config = dict(
    n_layer=14,
    d_model=256,
    head_dim=64,
    d_mlp=704,
    positions='rope',
    bias='none',
    warmup_steps=200,
    batch_tokens=262144,
    seq_len=512,
    doc_mask=False,
)
Each number is 500 + 40 x the weight over its row's rms, rounded and kept within 0 to 999. Layers, rows and columns count from 0. Numbers have three digits each. The size before them is the row's rms in percent of the matrix's.

# o: layer 11 attention output (transposed), 256x256, rms 0.296, rows 114-127, columns 128-255
# v: layer 11 attention value, 256x256, rms 0.275, rows 115-127, columns 128-255
# q: layer 11 attention query, 256x256, rms 0.153, rows 128-166, columns 128-255
# k: layer 11 attention key, 256x256, rms 0.156, rows 128-166, columns 128-255
o114 107:437535475467524483502473548516476512583445503527518478480485500508439396498437496549515477478571550448437535530501487502557499499573481505548493528456440508543522475516443502518564460444451511459598536521540492450445457476484477463495525594554499537518578473503625473524493490521447580458516468506493500498501456511463527455494589468547576530466544532437555555476488451487511542412517
v115 105:444536497492466498570503517512495507509405494498490497564471505492496576459480482526466472448475507514500586499495450548479519485517498453488534467538503533472467500495444522538489508531569465487469459507524525512585476453480462566532530507493478503502524499550444526516488496508465496523502467541536488451493552514540562512471556556528524548422575511534535490533480540547548617559464
o115 108:471539525489484537545512575470495484505434495526491516509466524517517625449435446500531494458477495523491593486515485489470493433492559453444504411520469531469485492506516538522481519512604420505466516513464496488508449496470477536539480463509493487493567426528460548487554536477459502540490447535508497460494522536538540459486545508564443571461610534524567469535544544534548620517484
v116 098:461501486500513481513504544471466495509560504455516441470498414484512497482557538557483482473552496550507539532538470480473477525533519544493587504498507469505432508495468497453452439495500491452488507544525512499417492467478494464512526429531485581497554488484484539481523517581461486477517530546518515513431430440445515438524497474536492550463484534470574444453530482468463557552418
o116 101:431503466517520482540452468500505447504573456442487481486472415473528491496554524509494464499546470512535484447548471523525527453509492521509533462513503463537450483502503486494560478499446469431461480535487494445489509541447460455479455392542435541507533456492451498524500484483422476455466550543479497471506403503452529481545454487589425549492460546479466519508503513487449547530436
v117 102:440479485474515478496548463503506467408558509504481439480502499478516504477477532555526466469543595561493544459455477515500515462542531487477518536534567485515452534491491502473523559540440534512457488500596436522469570501424539472510498458545473508536507496464537526513564509508448491447493491534450438509488506465582507490433493523502464475537506521496480447555447487489524415437518
o117 104:487566458483540459482504438510503435409524532498516478452490501525510520434529505578501471469576535489484566419514487547478458509523469507462531444516509554572466485511477537519540542571450495502502499465522484529498554505398560464477507438566469496550448532446508516513506500474499477493505536522519500524505528520576486487418506515546466486546489511506530489483452517483458438403556
v118 102:415501502449543468534559436544519512458470449563537443491486519518520411542514495442472539485502538558458519473495427467533451518530524498531456491525458509476441478454439620525575488521520525555526441476551555478467509546532481508554471513550485444532466479525536477542609445485481508492532479528540570551485468547468414577490593465485445542550474520539444453478534492479479536526529
o118 106:424506529430501516494543406495526532424479414504493489482466523564535407534497490403516554488549462549415513486497440486583434529548484459502504547541484492468486494489426566529478502504467511535480446494538525521486463463559482549562481486559536471576545438512511474532569441511492488480558462564510579536489525514477457535512565448470444543534473504517499467461469510466466508462516
v119 102:400526501476423435567524484503503455456490512512467545559510523513488471535474537510533450479449512474446502516477433555400425421503485511517496537449580523488513503489532536513515501609573416438491525527460498468429387482501488466495572463460402493463542442553534502472523484502517502478489491463503597520468474542435498517454508479485546414523550501507507621543507504407530471500513
o119 109:458463527448450413556538493523511508475465472530499492505551528501483524480517518527551497467482500493466520513497456544434481448503493511533540526441546437482468473494509537486538486611647449470497490459498542448463396511475501423491499514475410494413542442551534501525578460462511515498487562474495597536478482502441506529474485492439535490508544486483480607518516436386517477494508
v120 099:558411526532530420561532559485534565490493473534518469473576542533554458496534447430490560460490544526537474526481513487417489432503457592530616589476499484478493555570453499528543591516486495530464598494446496496500496454523518483540515494528547490509510479468537449515514488516477481488494510520463457541496468533504500489469504485556459593531485453478537568434532497583495476563489
o120 106:554470559516491422571515591504517513497519451552518553482513501524531496492509532419488586433596550488504484533426521487438506467506475587611561528542497488511471493592500498491590545522469487535424619470484474509524469519498503498539577507507425503533508506492518483521540536553464510567484514493472470547465441488510566479545570510565490535536467506532518556472489507553519475532541
v121 100:520455458522544472532495565533520425453501481540488508547555456472520486471516460572477578525473521499552468480462517522412443463510468514494442524428399498473446419488503487507451525513544489440542455523547572462404479504448452509485486420529461516530533497472515499457510493466483493495498569460580439507503515508496516585450522488460518495478537503553500564531481482508548498461498
o121 107:491512500453551548552552536524493430489501511486471523555517469510538505483538462544490517514403513439496527413483532482434452527431503492532447475453512475496465427458439520478492471530375484427542529547526542453373546485453432492504512409504495531588488494510519427447508489487452474482534486511546506476521466481462550531464521492450490504522563462560507595498470495517558483445498
v122 096:505436546488504498510516478449499457461453419474473522553528501447525434546594488483523586519481460477503483559445486594470504506468512521476501458512556526518557509502435509413548504516534520541477555463523494443424548424528500494439451511420468523547516431531530524431477478498502515509494518495444461512532524531436561528487548532535505537521529476423491497485467533514571471455386
o122 105:549493507468533508466502443501543458447502471507482538501546515460434424541615482480585525509454484464454525610491477523486469501468534532462468496501564463521465489517430524475564473487522509528463507430460493441457562432527526499445468537492477552548549480496526509424436457466486498501519550474505491483505489562463512465537533552498487516485479508504500456516515520537568460421447
v123 098:437560420477468492504449521495506514537473521488562522441498523512453536502523462531432570466553471512473517533470482501461421438550496484532439500475470447505494494484496446569418491508536480492517522471491478482462501570479477622495519447575545477542441519528564523487496445515583475510539501516505411479541417532455514508473444536528475512505493491451413510444448506495496543513492
o123 099:490520457469424508504500515519494512519494523487492497473499512499488487532567463486502550516464539509508506535447549478538465432525481486526512487514476478434520514456482360538456499582469518494515577488520457499439426518458475619511472508524521493536434537560598542467499482541545467520530507478470404484453396501400584496473463516565506508574505477491459475454508463515538513515485
v124 099:490510525435433483467501503462564489469472448474540480598460517490462472483419486482494491519479504489574525462463466548459494464504520446508525512462523458461514449468477498468429459512527505526510515479525539542461529560491542510530486580554514431514502532470550467477556456476469470434508459471549509487423502452557418492507431501612431494487457506464482493492490473550548513470556
o124 104:505522529466493509543484533515550520496482421523493516523455535499490479496456561450499548526529409460548507430440462521453420480490500406465505492490455427443551455463530441428454479509503515531494526479517523546517510537508581489585526477596518493515518551482493465418558445531470504503514462488531533456482484474540359462546496495540484478499463527472535526513512505547510507433558
v125 097:529574445523476489542492562494476509566506476519479480470521526463464425526521443500457484521425478483482395466596504475555532499459505421466535465452550563496560514487461489468606520494579524503532539495459510543468560534472565525544465493491458487576453514521503478545447526473472526516534473478507491537488466449472547548490527567540450552573578553451461506433491539477395501521475
o125 099:515545458512452517469505527391536499575500484507537515512476540537462435513481463491536482558414509484482357526521513478518489515462477438523516489419560505508571486539497498498559504464578563414542502445463420516492547541523470562572511529471477516520499519502468488576466544481480536493534473487477479506477460472445531473500581560519499535554546486492532501469488510460452458435483
v126 092:527541457549500431467510485482497548556502501469542413505457542499503478518477466516538453530570550529472487522423530543528493493532341486437517504495474457502489449565535598490487543454459551398404539435500539502480539492437443551490443478488521526574500565476454539483512477511508505543554424518499526480470536534490454500531525493416462494509498464473490559503440505533489494549482
o126 099:516507480551541455472419502539461515522505453557522422509533547462475475481553540509527463531486515487552491517452557534576509516545430463507553529501484448466481498528562546456514538455431503464387543481465525465507561524478445505544485446470539492571501561522489504555525493528523508506541464445540544489535524514540467531564500508406501520524516500492473531484442474549483501531457
v127 098:524493531516551563481539475485505514578471477550469507438573557569463437509501410544501474435482527453490500539558518514514477609474482582479518540433548478530449533571528426536443526533517455505535536480482517525453584412495467448537489483554455422544559520529440502518572448494471474538477559458489505436459508536551428501474470496535507503516468449515564538521443471477517493476484
o127 105:543514511481499543470500505470484529568439502567494502436526499516464444603508410490461523410478532515505461507609514528545526557519460573414533534446491502489486512517500450497478523481436481453500546542452545511470524473503489420481516454539472463500509540533490458511565409479499474522431554513500510451486541509496488541490494516508518502488417498482555537544461577492511495500492
q128 057:583485496532408441451481521444525446458463545535460441500509561450493508499434489540514495493485520507539508512524530473496525492537524513493503497509552488426481559512496504518479546513478521499462537490502510557527491518497488501539537459503494472490475569500561495557451551451472468391532445463541503525542456491499462538514463472563507590453528466454528458563483435569463524476485
k128 055:552501509546532495490477557509476538540459471481499611486534447526468519476500567545462451431445458485473473447529447488548504523446472426544514445544527580501442537571496494580526525509503465505545427486508515510486511395480530552488492524583496516498559524461503423493543529568520576447447589480517477465508472505520477448485520506478494517479517543514506439421511458562514476531569
q129 061:466476486479556477497506498597573517479534484534476533448518507487524430558541455544510505529471507501487482528503504498495501567540457485514495522497453550588513435485486501520522588460552462522550516557543542484553482468441519497498515539529544472550569513504469446458448522448493518593521558503503459509515500581482473477499500484494476487448494430508460529533475581519523440492529
k129 056:484517559492558531576506446515450455521488436515584478613501498503563524488505541498481534533498508487482516454536542545485570479469516451470508486518478437450505453501574518437473485531498484477457539460542524485479562499451487529468552490402485467473442409427476478517481433520465470434426480469546543455532528468563496453486556609503497458563516549475516479529508497516432538478496
q130 053:520600481458514471515450449522531487506508527489484496431478491517512476550530460528518494476505465497515533481500535491503474515525498459565530494541519524543398573494593458456502541480524503527510403492547524549497500396498545508571529512530526542506463575428515513493512432460457541489614531468524570541530536552525489531493532524521456537529481476430568492479537500497504408450545
k130 059:565493450449597452540520561441442484546526486537509517518471487385456546457484540495450499509408465485525489486525456491514590455534485545482593508556522531455512496514495476418509463546436466539464577519538528554565459584525483552514528514456408480565448521515460469507455507469499471408474458425548504481430502570497481534500439458515445466529466459520449449533481502550505556455513
q131 062:529403520575501474504507542566595463534568595464502504522430543443549515559492527551501542482494554526499476484588505512444498543455453441507444471478488504462503480531537524517493445523515428515506523495561612481519440497488508535471522484489528478470513570448521527525493508495448499512456495488564517488533456444498458481456547513494529554476487450481449490450521536527537435550505
k131 063:433499551476526435481486485407532496477495481547580545462495531586553489557463553541459477500510536459522521541464553490531562533560509486484511481441496486548549516521481626476557539413496531518498497564503490513457567496533540454534484535535485518473486485521509511510542492554570552498511492549511450533529550508524525450489492566458465555528471534482513510499427477517459545542570
q132 060:528493421514464503516461533413469513505594487521480510489473494437440553466500467503491450481476488486470499498489505483517512411487506533509446529524477465440499537513468459517469500497439608457535517443500420477492549562529504406520543499476504493483452523537459513562542484504529462486454518461490529467526533507587562501456514441542519464527467561496512485543512494560476594476422
k132 052:498545468537494584528550447541495490507494508387499450490519492472434531503467470507509506408542453533492450402533515538473481482464417457512478498515515497479505505496495551538492582511513528452532547485437553570502441440510508549469485513492480498587538455529451511450541541448457464456521469479475531433431492541504384530523478487603504499457534503510495544429541465471585471525517
q133 061:473480473487582442580502526455540502562549494502523520543497451486486436484491489449500520524473510507450463495465472496499497442468446511528454533540490504530450458486476606490468527462483576491544506431464492443558558501509530521450533460516499476484544463459566502453414477483437547577472531448489501473543468481420488475534492542459481546538481475446437473497483548453536508502447
k133 068:541462532477456599477539470550490547512495477469432440454545504560465510531515436464511472470449457503542435529461565499514500518541476481561497499520494479514540526461479556471535551455486514488510612555491452486485441524513520445510459559490492443596480558546486498530543477513499464472451576554470468571515524540483552485468525498574494456481539503529559526509506456537518522501530
q134 067:463468527563517441471477522476515477529545469486503541572468466546575446567502515563499498477466469492510565569539492475499483519493512413485491474455468488470495427518539495495488484513551499578476503544561549501510439509473519526470471544513531498433585533480477462462491494493493488503448573561509491507506461453523482513487513566500460493502506474515539570471526573458596471515537
k134 067:501574516468461559502442546537525505497464509580470518492630559551510506480601475555464505483503516509573462436444560527497456498521564464499515486517412464552472545472465577520486455589492478494510493525487543534499513510524557527498534504545463503499433449521483482543536475542507447561534488499450561492547492508514565470514542519506561511478493448510449453540474456508390533562512
q135 067:515525505513492528459516504546535503488439482533481520443455525567514532531489505579545467454523544466581611510542570492475527467473546494534496529439517501500571493526522384520505519579463449497452431507424496502486518477473493529579505469509478491381561502501498444551530566452539504512551463420530519456487475489475448479457489518498493459482504430557481547519592540544513497566494
k135 071:516523486499487454526447505518510484553437501544558547510443458459529473505514547482463457588529481494526538508499469532546490422433498498424511537493550514481439535512503418472496529519489457465478500530541590546559556508552583439448536507506434565516486543454546546470480525560474478513497520547539517486472463494496523502508503552416458437503517509449455453537483473478508515440598
q136 077:591503499518485539547486502499479523488525510489477473449540446473440499404505511490485547448531523513473490463450492535509536483445492592517465516542553444499526550528501555534492567511501583407527537488533498481523505476537495410424432477497512476516490538525498486533524456452528480452488486483555457532524487495462518450550532410458499558463552478486537439537515387536470570472433
k136 068:434412537477545492464611528459517506511502549430542512518487513468508540557508500403566481453548452508483518489521492459516581598481516497517499450502502507515469524490507544471475491380593517509535552502497413437441484504522525472492563512495484472582516426486487612541452512504536495471478504495462457505511482499539477522488501476479508512484444530464534545483514474517563483511476
q137 083:441444539470446509517487513487497499510515481594461572514540491516407485419507498507535519487512427450526478437517495436507443460422534521485452445515529514495480529516503538540593519557551492478523546505522491531401455470552548533500443537496464457548517520524335497490545476506589497529500507579494509519518538471519499492492502501461513526515535530496574506474487440483499472487463
k137 071:551563535468519542477479518519532479478499537394507492477552531460497575495453448513472534543495496518563537559528477557462559460531494521464480520564467467499499444501547535502489597481477509469481543504397461475524563435516500489493497435508441464491490539531568512570514533466563473406506469525505516540500468472469519454537540507454472499468560448525499499528545515542459481558527
q138 071:500485416465488564408508470499537422497459453531537485527452454560511476493529551515464526581526535534562518543494502442492568460472552472586517567521568515483511565518524468499501473533471544465520446424419434479538502468498520567495468467485511520463572486463455483428501558529495498480511415448471539485507472515427428512475464481505506513543545498529474549603566478552529492480482
k138 069:475547473540460437471504457487470564514535562522547480473517375409490557553443543417549529452566447531420504445501479556479396563559500475519523497481484539476539433496569435523480542456474476562523490526547537510524477536545427441465491422535470473510481495448511529493546511486478469540462489542472482447489488508528459526528551459487467459438506475491510480515546507519488508508406
q139 073:613448560447527465546469464508479532496481452369537505445455491518539471484520422478534523483477506498445506421521473475536550472487446496517562540465450518511500488430396467500489486452503492507501504550515478514456552425472553479448543496429523542452460468516543516474482518503485438422587486503428485520447469507455452521542562548472565519501486479492442483523473497498465501532550
k139 079:486544483536501538553444469589473509445502498548457511530531450416481479478523468532509523481484497552521505457507566462470427490454503491513548555513537577489462485502477444459561514592580519469440428418485558548528472532509395583461476548483439587510465486523463487412492516522433470492454563445547502470428519482528463527514460456563476465510529491524467501532526529536548524415519
q140 078:522558522550458489421540557574453428439459485440489559492481571550514505503499435457486566478497508403494488514500524457440476539602499483582530501492501504455528484438552452444514481583501548531543402531427488498436512523488473548598512507497491493456474465491459471560454489523598583473516523521454499473511543505515436546468502424544499507458468455559515544495559513473543479528516
k140 080:416510490488465447517454538515529536465485519578528496503519485512490473520562596528500489575492507563520501426519480603545493459480469361515473482512524469546538485571511424528452482497444434514541514519571547543514450496491540560544522487511452482466474540484514488514551525492551519543512472503457526510545498525517486508490549529465473462479503447436546470489420475495426441560541
q141 090:519420502519466469524532424530455507466459468474487526547531441494498501453511523498521523458490455515483494491458519507498476474481533511535531536499458474527486519454514502490511532475485515539613535526511501501517464519582435484542508444506497509554439447422526500479491470569529557511528415525479524530547559544503440525466442466518527494571562480551456510553495466489443502455473
k141 097:501503488551526499463542459474476496511608534548544483437433439434528577543464556482527530506533396504465486480485495460495506522567456587440522503503543499456469436520560504520473514501462538523462490517540461426516501580499480413456555479489539516473505526522476456546450554479500518435528560473495480460454505471447533474460511456517491490533377502497506567535573549485541436526499
q142 074:509486604435440541451559560432568497497420465504524474454546505493467547461516526492521472488557429447489434516485419526487506504565533457498412512492558442429531498498486508522475507507462596554507510531565542507538499472529522480525466424575501415522454479484454477542531501489576514490496459530547516490528525433448536476502495448497525488549522546456502520493495495461514507439492
k142 095:487491459483495551504564468483457496553543540469462497457541581559520512575457472476516476397582577512556463550452512438495512523484518618510500451505473530451522514500446609506533510415426559493525494564522473464471528541521518427559512454514503419463487486518522599569527438506503510509519430484429428474535460478534524487470518441481536508527441483502510502487579483503539532561499
q143 089:486579462501486476530468524509592443599463473548541497504516507446470529463514427554429476554505506586558437518535552459513435433469520506502527567506417471466488420426498469509497486537422489431410437540472424485481500484504503464555459487439430490476522511490557498517519471448469452498497483460524437495572417521502443515499576572502523524452474480498455504518542504517480484534500
k143 097:557500500533512490504515518550433482492462528461512459501529537602509421523428534469486479479612527390525534546430522457540538563477492481541494445512546479531485472540526516426557535522507461536501564428460486511473517516528462496586493477565544532524549573563494538481584502495570534550472485495522533461469465520490515489564520522509484451485483510489451495461518479481535543542483
q144 102:530522492451514525520471495488504509506470534464392584582434530506521474515485525515495505526460549487499539461516551476455527409579543584439508471524494557510515497478546527530512429487504582468481432492422494545533528524462571476510506502527478526499494555534444493456538501474525445546488455587492451452525561542575483516451481519559499570424515533530494500544527544516560529448497
k144 102:514526506541525441431524478555420522576562483480554538467535474506436585536410503508437457492483497546488496537438483437531486563571455510527594447457523523565558495519520428476416521560472492483519493511504536481559471500544550475533575525476506511523536506505471493479477586445493549549483510484525478482465530537454453467510575505484459486470455492529530461468456396517426446517502
q145 091:487521470473518483473482519555559555462450536560566474484492528464555475536450470506610549486430507553491481507514571505505528515507478494454554430443359504498518520460504557512480505504545463494567503467465498512531445553469529486410495506495515554484527463575506478456458529511410503494569543459451532508461519647515458468522470521549514501430500509507431466499464546473405535507470
k145 110:506552448498500522541384489603516545457504548509417454536508478530486401480560530524523476602410505488481564442548453518508460497500547449533458589504539505515543545505450472486474474462538461512521544452426486533517480518499437535489440479486490573601496549546508536475587517478462506533490465470407547496494530476546459522500494471503559490451449437513510408501449579533501493477494
q146 117:477526488453549563487529510503544564556429437534570520572499540436509514474574479514523470531488492531460458439503446484453448444529508484500458488550439505545468470419534540535526474487485525526413448538470458530519518451527499490492481462464509414533519481491470518530501501451499496501498456572505432476544524534521458423534532560497500552524489575459491529464508502496504540525461
k146 120:492493447394485542486504503461527506455504488521471562447470520513565486518478457549484513506529531502493466490467436478443488495475515470552488502531504508442533509448498543428560516502479545540495565560565561432501545513475512485526476453444509461499396501456480462499526448585469431502468507556477509479515483489471542514465492496497542471537417537436499445539464520432518543482545
q147 121:470502444472429463453559493463511500546479525429492503507447477467462436525604461515592475447509526464541508508528426507487413534500474517482472510456528507455459546506482602570461506467465542462511493500472483529539417595517545494505480545497466523462516503433495514507490500462514522532494568476486451465540485472539447512537511507529528476437450471500589568518543501405553467431525
k147 127:510496506521501439504435467530466482429512482510515482511413550545417508520465507456556497552518506452482511476428527507533533508473565523526458527483491496500516498507479452480436452468469555429489524497468491465485553532535511501451478555516528536463494503452480533529499456471456485512504501493488500478500455449502454474425543456462534568466475417498452501500489468451554475537496
q148 132:491517452492532505460523563438492458578422553488540542474431557530500575529487478493562522426510527427415501488530523483547423481398466510505494498418516464540503460510494492540478527540450494510474571547492496531489499480556504567510533495513507460503483474543507499507480560504480474389449484444444574398524521473487527532514461531451470533481532531519525576477518572516472521531485
k148 127:503495492493488521475508630574495517529460506452511545517440472506437578502509459489526484482471531481447542482525502489527463483443478504552458470502490477570513499497524440488468454583489483580463561499539438461502400399507443539516455503489542529511485492519491474504525553511509552548556471488516497493499502485538510499561507556469519510448466419524560559532520457526459533497491
q149 128:512438540456543535435481523437494486534510506493479502493491536575472485486473554420526530524522484531427531511414490459515478430548485530422409520496459512418512478483526569448496477481485480497448469492489483529501443527544503555510508495498537518570501538474507444455528533512463496576455488435489491447468488458473474530466537445475475504547481481520465478469597480511531499517473
k149 132:485516462440478553446432527486629448497439524506573522519451508533471507474520556480527518538573443528447495497425535525508455466500478476465433548493469502493538418453546504515512484468476538486404497497480470472508532430539493552412442480573481565525490446523484439460466480528545527472494457457564515509408524500524438531452531496443544488525498553510473481473545497508504499385478
q150 123:526533502543500494563462527493547447554543455435485442532542508501480461428480461479534540463494480526503445493462545494448515463506528535509538492532471476560526444503547543458429526491487478476498451520467461520555466480517571617456503572465584488468487506481483484457570565474496510507443487452514522534539482512517444464431548538492482533528490445511475451514454476535466584558438
k150 126:582464485459559518485465543480552509475499509493477472506441577512546571416519445511489480506592507506465437521571570546476556456522570492517537480493478459488514497500563554531468470484507515434571446516517459506540524490522555520454480552515524482518509481540460532520519530509522469506473549511508567587489510513484495543434499519419525519489506538547456482527495496514552539559458
q151 114:503474552500586488524416476473531515636444498474526463437499534505521525467523412450513450452463529407529422537470482548507504473511473466446563516537504508520522491518536512505500508484528498530480494495447527521469440520532489509526523620499504541512491456483548508523531504464494566439522511504515487480440476555464566520571478522525515489503459488484495461459521467499423526539501
k151 137:453498517474486498499427508475486579537456497515538440490486513508487522484497413468490551470426504495491480570499462479557535511516490543465554536553431484509435494540542446492451525439557546488530497494469526486492434558487483433443497524494525453538486475524494502496586531358480526562509491522462515543446517516484509580535471550503573438545477489508487497478517469508509482521429
q152 128:503548492548579508508530460578523488507533432477569424491543511453536496510486507485459423476470479507435522531461520492529542544466478503486553528528481473440382559501476491555464537453564534553477511527491379502449491496503426494435493454488482535425412493501513540535558485495485499498425464471468486537542507537437490525508476497482465531512431502495533518474491514522467407450575
k152 133:525552449464544507489496518497545511410512546505583461544515507461451455520464580468512512452436517506419512547488556547536464524524442467468554505561535492529514591566500496544517473497555517498431535487457408508476499495476418504493521460518508525373476499510506452564519534471499450510470500493474538519543517518550514535508511479481398527482534564453559540624403590517509483471576
q153 127:532591449564476466591498456563464438509527545468470485537484514491516510514496553498541419489487458509542516447538471446439481466515471430560539583418511455452482530476499538486464567491479542451437439483529497497444486464478488526520497442520472513571508553446490535473550485516508529521484520497429488444563540447455486448447502488516529422476526499512508511472533566468544486446554
k153 122:470555501557499508563500490523460497527491502480502487534506495522485508503432566445482460427456476466478562443569448509477560520453489503461519476394505483515488522443537527517459527477533504486503507507520524566454504471504468477505473403517512491499518502528495524456562526509445464490489492551453475467532481430462549503469482521503508441506517469456521481487492522477498555432501
q154 129:469426458447483480493530432528511469506494511524550516435489478499540494564518489446432576515540470482568504502466481430459535597511451530480542468490513509499445411550439529479440494516460474457553489485569534547486517532619498522381500442533475484493487489433487442481526490515456474499562516433496533476494529443514489565563516491508491471541515518547445468548513474511499502457450
k154 128:465522495497443481525542420523521516532415549485540504438498503475532496511495488443502545429476470502491533487566451502492539571588483513491512454508507518451561474471517567544435523541412568490530554568477517543578469474484477512462474494494527516510452567475458491556482518514525408440517560455560512501509528513444473530522482497529542523470464536510539443574511536475461555461484
q155 130:485520551471545587501468454559442505500604474523515418508537506481454494481469522523493438499498483524504530531473531507479491451570508423487550408491525496553554438434516418538471520416479487542534565529514530415516513477463516474495433516525544534487484448469548430453484497480479479488513548483505533505514541466478495475504512542470461446457493501452565554532489480515465592511546
k155 131:511564468469547515425482446545453463535547514507472478560506530531443549519507435524551467458598543501480573564432541438470493527589560492504497505474531612556528490438485516518471565471430538453556533499548510469470570478503527552503523493488576526462510463430545536457495496494481502506567483478599501480529489464471458509507491535434469494520550515482518512485546586512512532486501
q156 133:492445502484533505520490537553484511590451475549474499497471525568478553470515435547484551511520518497522451510516578489507512509523520546539512467492492539565520453479476543493497521524563444535539459462498574493450478548468501438491485452425465504497470453437438503502488500479529526543419480464479492477483504474466545536416470511599499490547470491438490545472438525531512443461487
k156 128:535481499525470446560483482490487485527464512490493507481541452546468512548538523484494528474552506526539465488532545552540529472478469511510543405495473590518559438445437474563481458488523488482512531501561563486466467522487537509518453524516431572449468509451458510500482448394505510517374525454527406520526441515487549529438423535518539450457492484505503562488466519491492470504606
q157 125:554495521520481513575514560501557552528527526581545519555500529473452551426420467521479483523545576505521483513499533474552479505529464432375517596475494486521461509467524456514503533610453545505508560502501528530513453513504518536483519475505490447577478464526466491467534509462615470523521464492490538542469529457475528495527510473535507466496483551461450564467505546538560460546508
k157 128:504405487539473525461525584465549522561556517530494522478528522487442489477444511454506491495555545433570438487471470456544539452531494504385439537420534539516474469453524477495491469456428429525486500490561455561455451505482507504495457555470455482524463523500520504510399506498461457505507516465552467514452465474505527486575518477503532532494488562434481566485448479471441467556470
q158 124:473498612503563541534552442488499530504460548434587485486524478466500507455542490530504471565474523454495512486575468566492513460495478478470454495547493502533494484437419540429487505519384564438480456460513520447482479456522409519469454495577492483496463489525440517451462488522490538499450458499474546507500520484445477468492531532504517511583443436492509467489485536472400419498509
k158 130:454456531444489442448530471438512493497513516381527532486462520501586468452399610492474509551535595457500535468426505547510518536484505522494574572497524514524511565465477492496448475512381496497536508495528466502459491491472464514516533570524496513477574528523421492538431490528503514474535496523527455443474486532536486529518497494500491478515472456477551479495530481486468517502556
q159 126:526532482517462536437458435488514546528568552480505531519516491408551395521490542535521534454480523462478564486471541550550516496533498466476524414513454506600558524484512506491559526511535466534449504547603464495499524539449541577490481500534448498482474561524511370543525534502561472513464525587521444536478404470538479494421450577512491529492538550447502580505562497567504499538566
k159 134:531533449535497504520455507563526511538566537498500539471569448497555444475515462585530515500521492394496566497480482506526529519454482526551490450511472505527506519488453473448519525508600526576465500535584440490480482523523535506488574443442515440496422449457499467532537523591572500560482545520527453520436387434510491469596511506497562462515489510510479456458523433522489422525519
q160 062:539541465541496456585448509525571485504543539541469525460531494479554448490510496547426456487454532497470525421469543509508608538573481481545469565544527498496528474487524441500474537497495515488533451485503584456455508507545505516476506500529542499534507480534497522536437433529530558456506523455508516475599413512460427559547535541594498543455502507504498447454488435529477492446445
k160 064:476477581548559534519563457529429502513474486435548484532522548485515491548517537466448511448529514488527526472567435453483539545482469478503507495460456589545491539529559529501522510523578487489535590514529508504515472484454540449453448492535439541531508452426487537516449548523532387461466500514523482435550539494624487556471455483461504471483500424451455520484475434512505537536513
q161 065:465487449514528559398481466453434496480486419478516499579493439486424544562565511452476552555569472434441467468514485495480463477529443502498562499492506571502483464487478495554498503446509508459531513450512405462498449479494478462442487503456463512538426456491472504442502484555449517493459565527502499587419526508507537496489500469431489421515480516507440547549485594451532456554529
k161 065:468547518458487482462490541505571576505521583509437489501548498549511520518497498506576507437544522486563539508456589516485463470552520510503425461492481405439559499532486500492470453522492497532481447544463430427554521490491472528535546454442567428470500530570607453515499474426436530603543464510471570497500480478479550506529529483514511472552501526558535496472558540543493513440432
q162 067:407505547518510531468499507490572452463475440576442503515594465541520488508540515485523491543517471440463425541494519453488510537529497435561485435517522490533493490438512521537478515493504485497471468533473557429449517455539500547459437574543476519489511440530530505457501556550469497517527548578556499552513463498510537473501451480475525544500512487547476509525521530368503460533595
k162 069:520479418452489508497443475496443502554524570446482460530411484517507511536468434491447545529545503473458511500485481522508468448573501476472443528526538469488588466450522474518548493530503509539487480516476462538539464575471513502501462438460512450527487533486511451488437480408505450555460455501487517443421547530493426502474567484530475374454448536479508507486573531576516445408513
q163 065:453533488478553462423545501515503505417419446449456414509496483495453514486555462451498456589501479495438485493467497435456479501555498535474535486526494604540447470483515510525442560448482415487502531551562491459507467468487496514479502509570519563523476439512471490448493560568460535525531576538443488592417492560471480501547458499544475422525529501522499534518480569438534463530563
k163 060:550554489449514486530465530446501545491499532575524487460482585531511482526519528468530543465461560445546507494499507515550447423569491552495532487502502428503491552458482470570466397565469495542491455524534507466570554519524603544556520456444506507479475542526496491483511449473520482553486433525461497508533501508531566442547473463527506536477576505492503449509450483499477462434428
q164 074:512488491509488530561493500494486469500562541575564527459505560508539489489458536522456512449488530455586516479490496518522560508419478529520442526526510477389548519550463479547478482530483507517515415475485511521516486528531531499541536443505464443461571544496499491604481483461566525460448450461524518470581476485540449502513524505472492578476516454490562500476545409549483560496454
k164 066:473507542551549502500541507511535452458485446399557528470481503513458492473500485506453470577459475520499532489490456506522504537499433431485563531512494511529472430476560537425508583495547558487519572533497504520442502470525565501473495564508400528574493452432572544467475489495575532467533596512496400537532454420457434522482543548465497513507473521459469463502478503483512533451530
q165 075:477429444480457474462489491566447492568524548533531468524558492494495500524515530479458492575469577542565512558476520501582535518479496522479482557508523446490563552534521494514480456460457537518534466462447470521534501475594453524520530433491440497470526470532526539510457517448506490439503460464483489442479489534490456446589528472569473534478494477489538537480491404522460544479435
k165 071:417483527562542473541560486558502497453511420505531518427502486521471537507471496506512474455558456491496483507539442502501512592443466541546522465497482540536487463505492522450513479471560447538534495557533542440421493475478408503434496500561562462526466487465493558520552517569521526470527516519460444509565489439489469550512553509452524485525469428501466495472482556463571495611498
q166 067:518471404454467522576527526442490571501521478510506502568480500503493474530461473476565478504446494527462535507472487539575535490470462530461508508469488502497504487462499529522466489502451481544496629505520490470547516555554398526471518498414468518586505468529516511491558541446479492483500478529547505501394415506491524519489517469562501485515454446506520528528443483555522506451509
k166 068:524498553556520506497443480505510450487491460481451501508518474453514518439503496469442473555478493541523514497502483437495513468467472458526533535539520540530432579495414442440482540501550461416477548456475462521494522407426572469523505466488545523511538472393479563475478464562465438496549560506515532548540490437558495513484446570501534524521554495534466500509439484446470563578468